{
  "n_head": 7,
  "activation": "swiglu",
  "rope_base": 10000.0,
  "rope_fraction": 0.5,
  "qk_norm": true,
  "init_std_o": 0.0,
  "lr": 0.00136,
  "warmup_steps": 247,
  "decay_shape": "pow"
}
Each number is 128 + 32 x the weight over its row's rms, rounded and kept within 0 to 255. Layers, rows and columns count from 0. The size above them is the row's rms in percent of the matrix's.

# layer 6 MLP down, 448x896, rms 0.0519, rows 251-279, columns 0-111
size [ 96 100  91  99  95  97  96  99  97  94  96 100  93  98 105 119  97 100 100  99 101 119  98  94  99  93  96  98 103]
[[140 123 170 112 147 114 166 130 118  87  99 207 144 194 129 106 119 167 110  92 153 148 191 104 142 112 105 170 165 114  55 117  98 115 138  82 112  93 127  88  98 131 150 136 119  79 135  92 128 139 139 121 144 191 111 115 119 117 180 131 110 110  94 129 155  79 114  80  62 110 109  98 157 181  75 100  27  62 128 119 188 132 145 134 173 144 149 183 179  40 106 108  88 149  98  86 101 175  87 132 127 130 113 169 147 114 113 124 170 184  76 102]
 [163 166 185 120 116 173 126 119 160 111 103 164 131 125 125 120 149 101  85 173  69 109 110 112 162 177 138 104 135 130 144 112 106 101  94 159 180 161 150 130 158 159  97  97 135  84  85 207  96 162 113 161 118 104 138 160 172 110 136 183 151 108 167  87  66 126 130 155 113 100  81 161 119 119 131 123 124 160  55 151 145 181 147 106  78 139 140 144 107 116 133 146 113 123 134 133 118 135 126 101 105 116 192  60 164 120 139 105 134 146 115 125]
 [146 108 151  56 132 122 164 146  73 135 135 166  96 135 110 143 174 133 127 127 195 103  58 114 134 139 104  94  78 125 164 112 119 118 137  87 109 110 137 158 147 125 115 128 120 174 151 148  97 130 121 113 131  72 154 111 154 153  60  44 106 123 118 167 141  81  90 121 110 135 111  92  79 122 141 108  74 184 117 122 143  95 146 125 170  78 164 131 155 178 148 123 123 178  94  78 128 118 146 106  99 182  59 117 160 143 155 164 118 117 188 104]
 [160 100 130 105  76  86 155 164 147 115 128 174 107 132  73 146 181 152 156 151 175 141 136 136 140 144 133 184 155 150 100 159 111 161  86 128  57 130  51 116 148 127 133 132  97 135 122 127 111 133 110 115 131 113 145 161 135 147 147 101 130 105 208 110 119 146  62 138 116 147 133 149 138 116 117 155 159 171 106 155  88 130 104 176 122 131 173 157  97 159 153 131 125 137 101 247 166 112 117 111 158 165 135 206 118 136 105 167  88 146 125 150]
 [ 64  96 100 165 133  99 104  98 121 146 143 158 194 109 123 113  97 156 129 183  64 136 131 100 124 130 165  98 103  74 105 118 119 168 200 132 164 187 190 134 132 139 109  90  50 155 123 127  61 146 154  76 145  85 106  94 135 158 184 166 177 180 155 121 121 123 115  93 113 122 102 180 103 161 143 133 147 120 161 122 140 117 132 141  84 121 116 109 173 169 179 139  76 131 138 138  71  90 157 127 179  91 136 136 116  99 111 134 159 173 134 114]
 [115 121 134 141 169 108  69 148  96 133 100 159 103 159 134 150  87 134 183 118 107 156 132 136  89  98 138 114 135  62 168 110 155 133 107 160 119 108 127 125 122 139  85 126 130 103 127  97 106  70 121 135 133 168  66 136  78 168 199 129 130 138 156 159 152 134 152 127 105  93 157 145 138 166  79 114 117  94 121  94 114 131 127 145 168 113 130  86  88 146 109 153 152 169 169 136 148 115 105 129 142 157 159  79 115 151 104  98 122 147 130 111]
 [167 129  86 105 107 113 133 125 135 141 146  95 175 109  89 165 120  77 131 106 102 113 161 137  70 130 129  84 135 168 101 148 138  68  93 105 134 100 139 113  81 165 180 162 142 105 131 188 100 150 145 120 137 113 116 143 134 120 158 160  79  85  84  99 120 123 164 146 106 133 170 155 158 118 153  92 110  95 199 117 126 140 160 148 122 131 109 120 185 137 121 130 152 107  71 161 153 147 134 132 184 137  73 150 137 175 151 175 126 146 136 144]
 [124 129 141 103 130  92  77 116 174 213 124  87 148 141  94 130  98 115 140 106 127  92  96 167 172  99 174 110 150 114 183  56  85 121 119 131 174 149 128  99 175 143 104  91 185 156 110 145 186 127 181  51 146 101  83 113 137 161 136 126 109 108  93 217  78 116 100 164 111 143 115 117 125 190 153 132 164 104 106 167 163 144  99  99 110 110 134 122 130 148 146  69 134 133 100 187 143  93 147  69 180 129 107 165 134 139  85 180 122 114 130  85]
 [137 157 110 106 131 129 153 163 173 126  64 138 106  98 122 132 148 143 162 155 110 177 128 163 135 126 153 109 116  56 133 150 118  84 172 108 146  72 197 101 173 118 120 146 141  84 131 132 126 182 176 113 130 108 122 115 111 109 128  81 122 121 127 176  58 147 142 111 126 126 162 133  99  98 105 175 162 181  74 152 161 188 177 190 108 112 164 139 140 129 172 134 137 126 109  53 118 160  78 111 111 176 114 153 137 130  78 101 154 170 123 100]
 [ 89 195  77 182 144 144 154 147 106 138 172 121 161 149 106 138 139  88 106  66 120 162 176 148 143 166 148 158  99 102 131 118 106 108 130 130 140  82 115 102  80 114 156 134  79  76 100  77 128 166 146 188 203  97 114 192 121  99 135  94 137 102  63  97  90 114 138 115 164 163 131 164 137 129 116 113 101 166  61 162 114 110 179 142 108 124  96 123 185 148  96 140 108 120  95 150 125  93  79 127 113 122 118 108  93  69 136 125 130 124 158 102]
 [151 152  95 183 174 140  85 143 116 121 140 116 108 155 149  82 129 130 135 145 136 138  78 166 132 145 152 138  75 151 122 133  99  66 146 108  95 144  91 112 115 107 124 124 139 144 132 139 191 119 124 124 114  57  87 114 111 130 150 142 148 132 109 125  88 125  96 102 176 114 101 146  98 170 148 157 110  54 190 107 141 115 106 135 117 148 157 133 152  77 113 138 104 144 137 141 113 125 111  81 142  83 140 112 119  98 178 106 119 111  79  89]
 [104 124 144 121 152 130 137 127 152 131 114 100 103 141 147 122 147 125 125 110 140  72 118 140  69  99  88  60  95 174 149 123 132 105 161  86 128 113 149 115 111 104 115 108 148 137 137 183 106 150 101 107 187 154 136 148  90 159  69 146 121 158 172 153 131  97 176 127  97 207  93  97  99  90 122  74 119  74  86  99 102 167 142 116 112 140 142 107  78 148 171 127 123 160 116  70 121 178 118 163  97 213 124 139 112  88 102 148  86 130 153 114]
 [243  81 141 110 157 123 146  91 141 166 126  91 171 108 158 109 133 166 157  92 165 147 122 124 165 130 211 148 108 176  59 147  94 121 137 132 131 130 145 125 116 139 160 177 134 168 105 155 167 135 101  94 103 152 183  77 162 113 136 100  96 158 108 127 118 110 170 116 119 159 152 108 110 122 117 123 183 152 118 128 179 156 173 159 158 160 133 162 152 139  29 174  83 160 147 167 105 126 139 178 151  75 122 131  94 111 123  83  83 124 136 149]
 [134 132 100 195 161 110 102 115 108 162 132 138  79 143 107 149 139 110 146  98 186 105 115 121 107 176 113 109 102 101  44 132 144 143 150 136 148 132 102 156 120 179 143 157  94 125 119 212  87 166 162 161 135 143 139 150 125 147 185 165 143 160 128 107 104 158 146  99 155 108 173 150 120 187 134  29 142  80 143 167 141 155 102 119 104 107 170 189  77 176 155 102  73  96  94 113 124  70 142 103 119 113 162 151 177 113 200 135 135 140  99  75]
 [125 105 177 107 112 160 121 156 157 122 104 112 165 190  78 163 136  77 154  80 130 114 157 178 100 128 171  78  99  64 159 116 115 193 100  87 122 110 128 184 103  87  92  90 101 140 120 128 119 130  84 126 157 197 150 157 162 145 168 116  62 130  97 118 148 115 160 141 118 171 146 178 113 140 163  88  97 196  87 136 120 172 184 152 134 130 152 142 139  82 150 121 149 143  99 132 157 109 132 155 122 118 163 167 115 129  65 155 119 129 135 103]
 [141  90 160 174 122  62 135 110 150 151 142 106 108 119  37 144 127 143 131 133 128 118  96 163 122 146  90  97 196 113  91 115  75  93 146  91 107 141 134 125 183 137 138 124 128 101 154 161  92 147 123 131 180 166 132 172 114 131 129 112 115 127 129 111  89 142  91 113 100 115 156  96 161 128  90 137 146 122 133  83 102  72  78  60 117 115 157 104 154 165 138 115 147 124  84 160 170  87 124  93 148 120 163 106  99 148  92 132 116  88  95 135]
 [125  90 160 113 116 143 157  98 100 132 158  67  72 160 128 185 148 125 129  78 162 148 126 125 134 116 169 112 135  89 170  97  74 167 132  79 145  96 155  80 112 142 127 165 173 137 112 158 153  88  90 145 198 140 116 200 147 139  82  55 135 135  92  98  87 101 100 120 126 130 117 101 167  91 124 151 105 189 159 159  95 115 185 114 101 140 147  97  85 116 114 136 106 142  87 151 105 125  42 107 128 156 153 134 121  82 166  70 109 131 135  97]
 [107 132  94 110 139 158  96 119 145 165 113 116 157 124 118 197 110 156 119 140 200 125 123 102 168 162  92 101 131 117 164  48 133 171 170 137 161 194 127 136 135 119 135  80 114 142 110 166 121  81 107 107  97 127  74 123  96 178 105 111 139 175 117 138  94 153  84 153 123 137 165 148 137 155 123 216 186  73 134 183 114 190 110 106 135 118 152 210 120 123 107 134 129 182 140 255  90  76  94 166 122 125  97 147 131 141 138 152 137 179 170 179]
 [ 78 111 153 105 162  90 148  88 139 137 112  69  96 103 108  80 104 105 104 147 129 155  83 176 135  86 110 164 130 144 103 154 138 132 158 111 122 125 148 170 119 110 197 150 153 126 136  57 103  90 145 110 153 126 116 133 136 139  95 139 146 112  71 170  94 113 179 133 111 184 137  94  94  89 117 127 191 223 164 153  80 147 106 128 136 143 120  98 113 159  71  94 185 117 168 104 110 155 121  70 166  89 120 124 135 183 160  83 107 212 136 102]
 [ 85  69 158 132 103  95 149 138 101 118 136 129 153  77  97  91  96 180 104 143 165 155 128 130  79 134 133 188 116 128  71 138 135 148  43 108 113  90  92 179 104 102 121 105 153 103  69 138  69  73  61 133 195 170 155 148 125 139 143 120 136 156 128 154 146  89 122 126 150 143 153 127 127  75  75 143 122 141  78 117 120 136  44 115  94 126 180  99 232 134 117 114 107  64 136  73 108 135 123 104  96 191 156  66  81 113 170  96 128 110 128  92]
 [123 146 209 154  93  93 147 131 112 140  86 162 115 123  76  83 196 174  63 185 155 117 139 168 103 115  72 115  67 113  97 142  95 135 125  96 135 210 126  98 200 174 106 123 107 154 173  87 126 155 104 135 135 133 152 136 111 118 125 140 160  98 165 150  56 155 118 126  79 167 116 119 129 106 107 111 156 105  98 130  87 143 150 163 137 167 193 102 131 161 111 172 102 132 108  91  97 138 142 144  58 162 120  87 173 178  52 102 174 148 109 154]
 [165 153 168 131 136 241 133  67 128 163 151 160 111 144 134 139 148 159 115 117 145 131 136 150 114 114  95 167 158  82  74 168 186 125  91  56 105  46 167 155 107 209  94 109  94 114 121 117 200  77 145  70  88 127 126 134 154  99 146  85  78 148 116 107 106  91 112 189 107 173 127 126 115 144 133 183 125 101 146 138 112  91  79 197 124 125 134 167  48 121 155 191 113 145 171 117 151 141 125  84 225 124 132 170 104  99 131 101 105 157 139  72]
 [163 112  71 162 159  98 141 168 149 151 135 113 110  73 113 146 142 140  70 132 109  79 117 138 142  88 161 110 133 128 126 150 169 131 143 161 112 162 105 148  93  79 154 101 188 118  49 166  97 129 157  94 141 143 123 152 130 145  76 133 136 139 155 162 199 149 126 114  71  80 113 132 137 129 146  86 124 116 158 160 170 143 134 172 146 115 172 173 148 152 103 194 179  66  72 135 139 120 156 151 176 132 177 194 136 144 131  96 187 195  90  99]
 [148 132 111 122  98 106 108 136  79 167 125  88 174 137  99 111 129  66  84 132 112 127 133 123 112 142  65 154 115 210 125 129 154 132  94 140 136 220 197 104 160 115  93 100 129  82  88 207  70 133 125 186  82 180 106 122 153 170 119 142 146 155 169 150 121 103 107 101 168 151 156 103 118 142 125 114 113 171  71  96 129 103 107 163 114 108 165 149 155 165  93 165 119 162  79 104 139 134 132 104 134 136 149 145 192 106  56 152 132 113 174  83]
 [154  94 120 111  84 147 141 161 134  59 177 157 134 132 149  84 118  94 117 127 100  91 192  95 120  71 115 151 102 160 147 138  79 107 136  82 182 154 138 139 146 120 123  94 148  90 110 110 154 172 192  69  51 119 143  82 121 173 200 154 127  89 162 162  78 103 144 160 164 157 123 116  93 165 110 123 128 162 103 170 148 125 101 102 151 104 123 132 161 110 102 121  88 157 126  92 102 119 125 106  85 136 155  93 101 148 159 121 106 133 123 151]
 [ 91 131 151 154 120 145 156 131 134 191 207  88  97 149 113 100 146 150 138 171  59 120 104 135 120 210  92  65  73 139 165 121 152 163 119 105 129 180  67 172 109 170  73  95 171 175 172 158 133  62  63 174  78 113 166 117 108 138 170  94 154 121 117 163 129 169 104 167 123 167 164 191 116 130 151  67 106 121 121  47  75 102  85 162 194 126 144 149 106 150 190  57 154 116 128  59 119 123 128 149 157 165 168 103 120 129 143 128  96 162 137  84]
 [109 122 126 146 153 106 130 191 164 133 126 108 125 126 144  98 165 144 114 147  95 158  98  96 172 118 150 111  89 115 110 127 155 127 164 123 109 117 150 126  79 211 112 133 100 134  86 121  93 131 134  99 102 129 139  97 129 110 136 180 150 125 124 174  88 115 138 126 149 139 140  80 128 114 182 152 134 108 151 105 112 153 143 111 107  94 166 212 133 125 175 154 168  94  84 135  86 105 144 129 145  67  89 141 141 120 128 126 114 127  64  91]
 [161 142 120  69 144  55  86 115 126 111 166  82 134 205 103 135 107 187 142 110 103 122 116 158  71 165 139 144 135 117  75 135 101 141  87  93 129 128 113 109 175 106  94 167 118 139 144  56 187 132 130 170  98 170 102 129 199 126 106  79  99 103 104  80 115 146 135 112  97 159 121 182 132 113  65 142 119 125 173 131 133 124 122 120 150 155 163 161 203 165  77 139 161 108 145 138  71 103 153 116 117  67 111 178 151 125 124 142 128 124 118  67]
 [159 107 117 120 138 160 131 118 139 105 179 157  93 194 132 124 151 151 122 139  51  94 159 138  75 112  73 105 168 145 127 126 139  77 115 151  78  98  94 113 152 116 136 129 107 138 111 128 144 108 181 189  48 185 130 105  96  66 191 186 157 169 174  99 143 100 138 131 112 181  84 110 139 121 133  72 137 151 177 159 118 150 154 174 133 158 183 156 149 139 109 148  93 126 150  77 129 142 105  94 133 168 150 114 122 136 120 103  51 180 177 112]]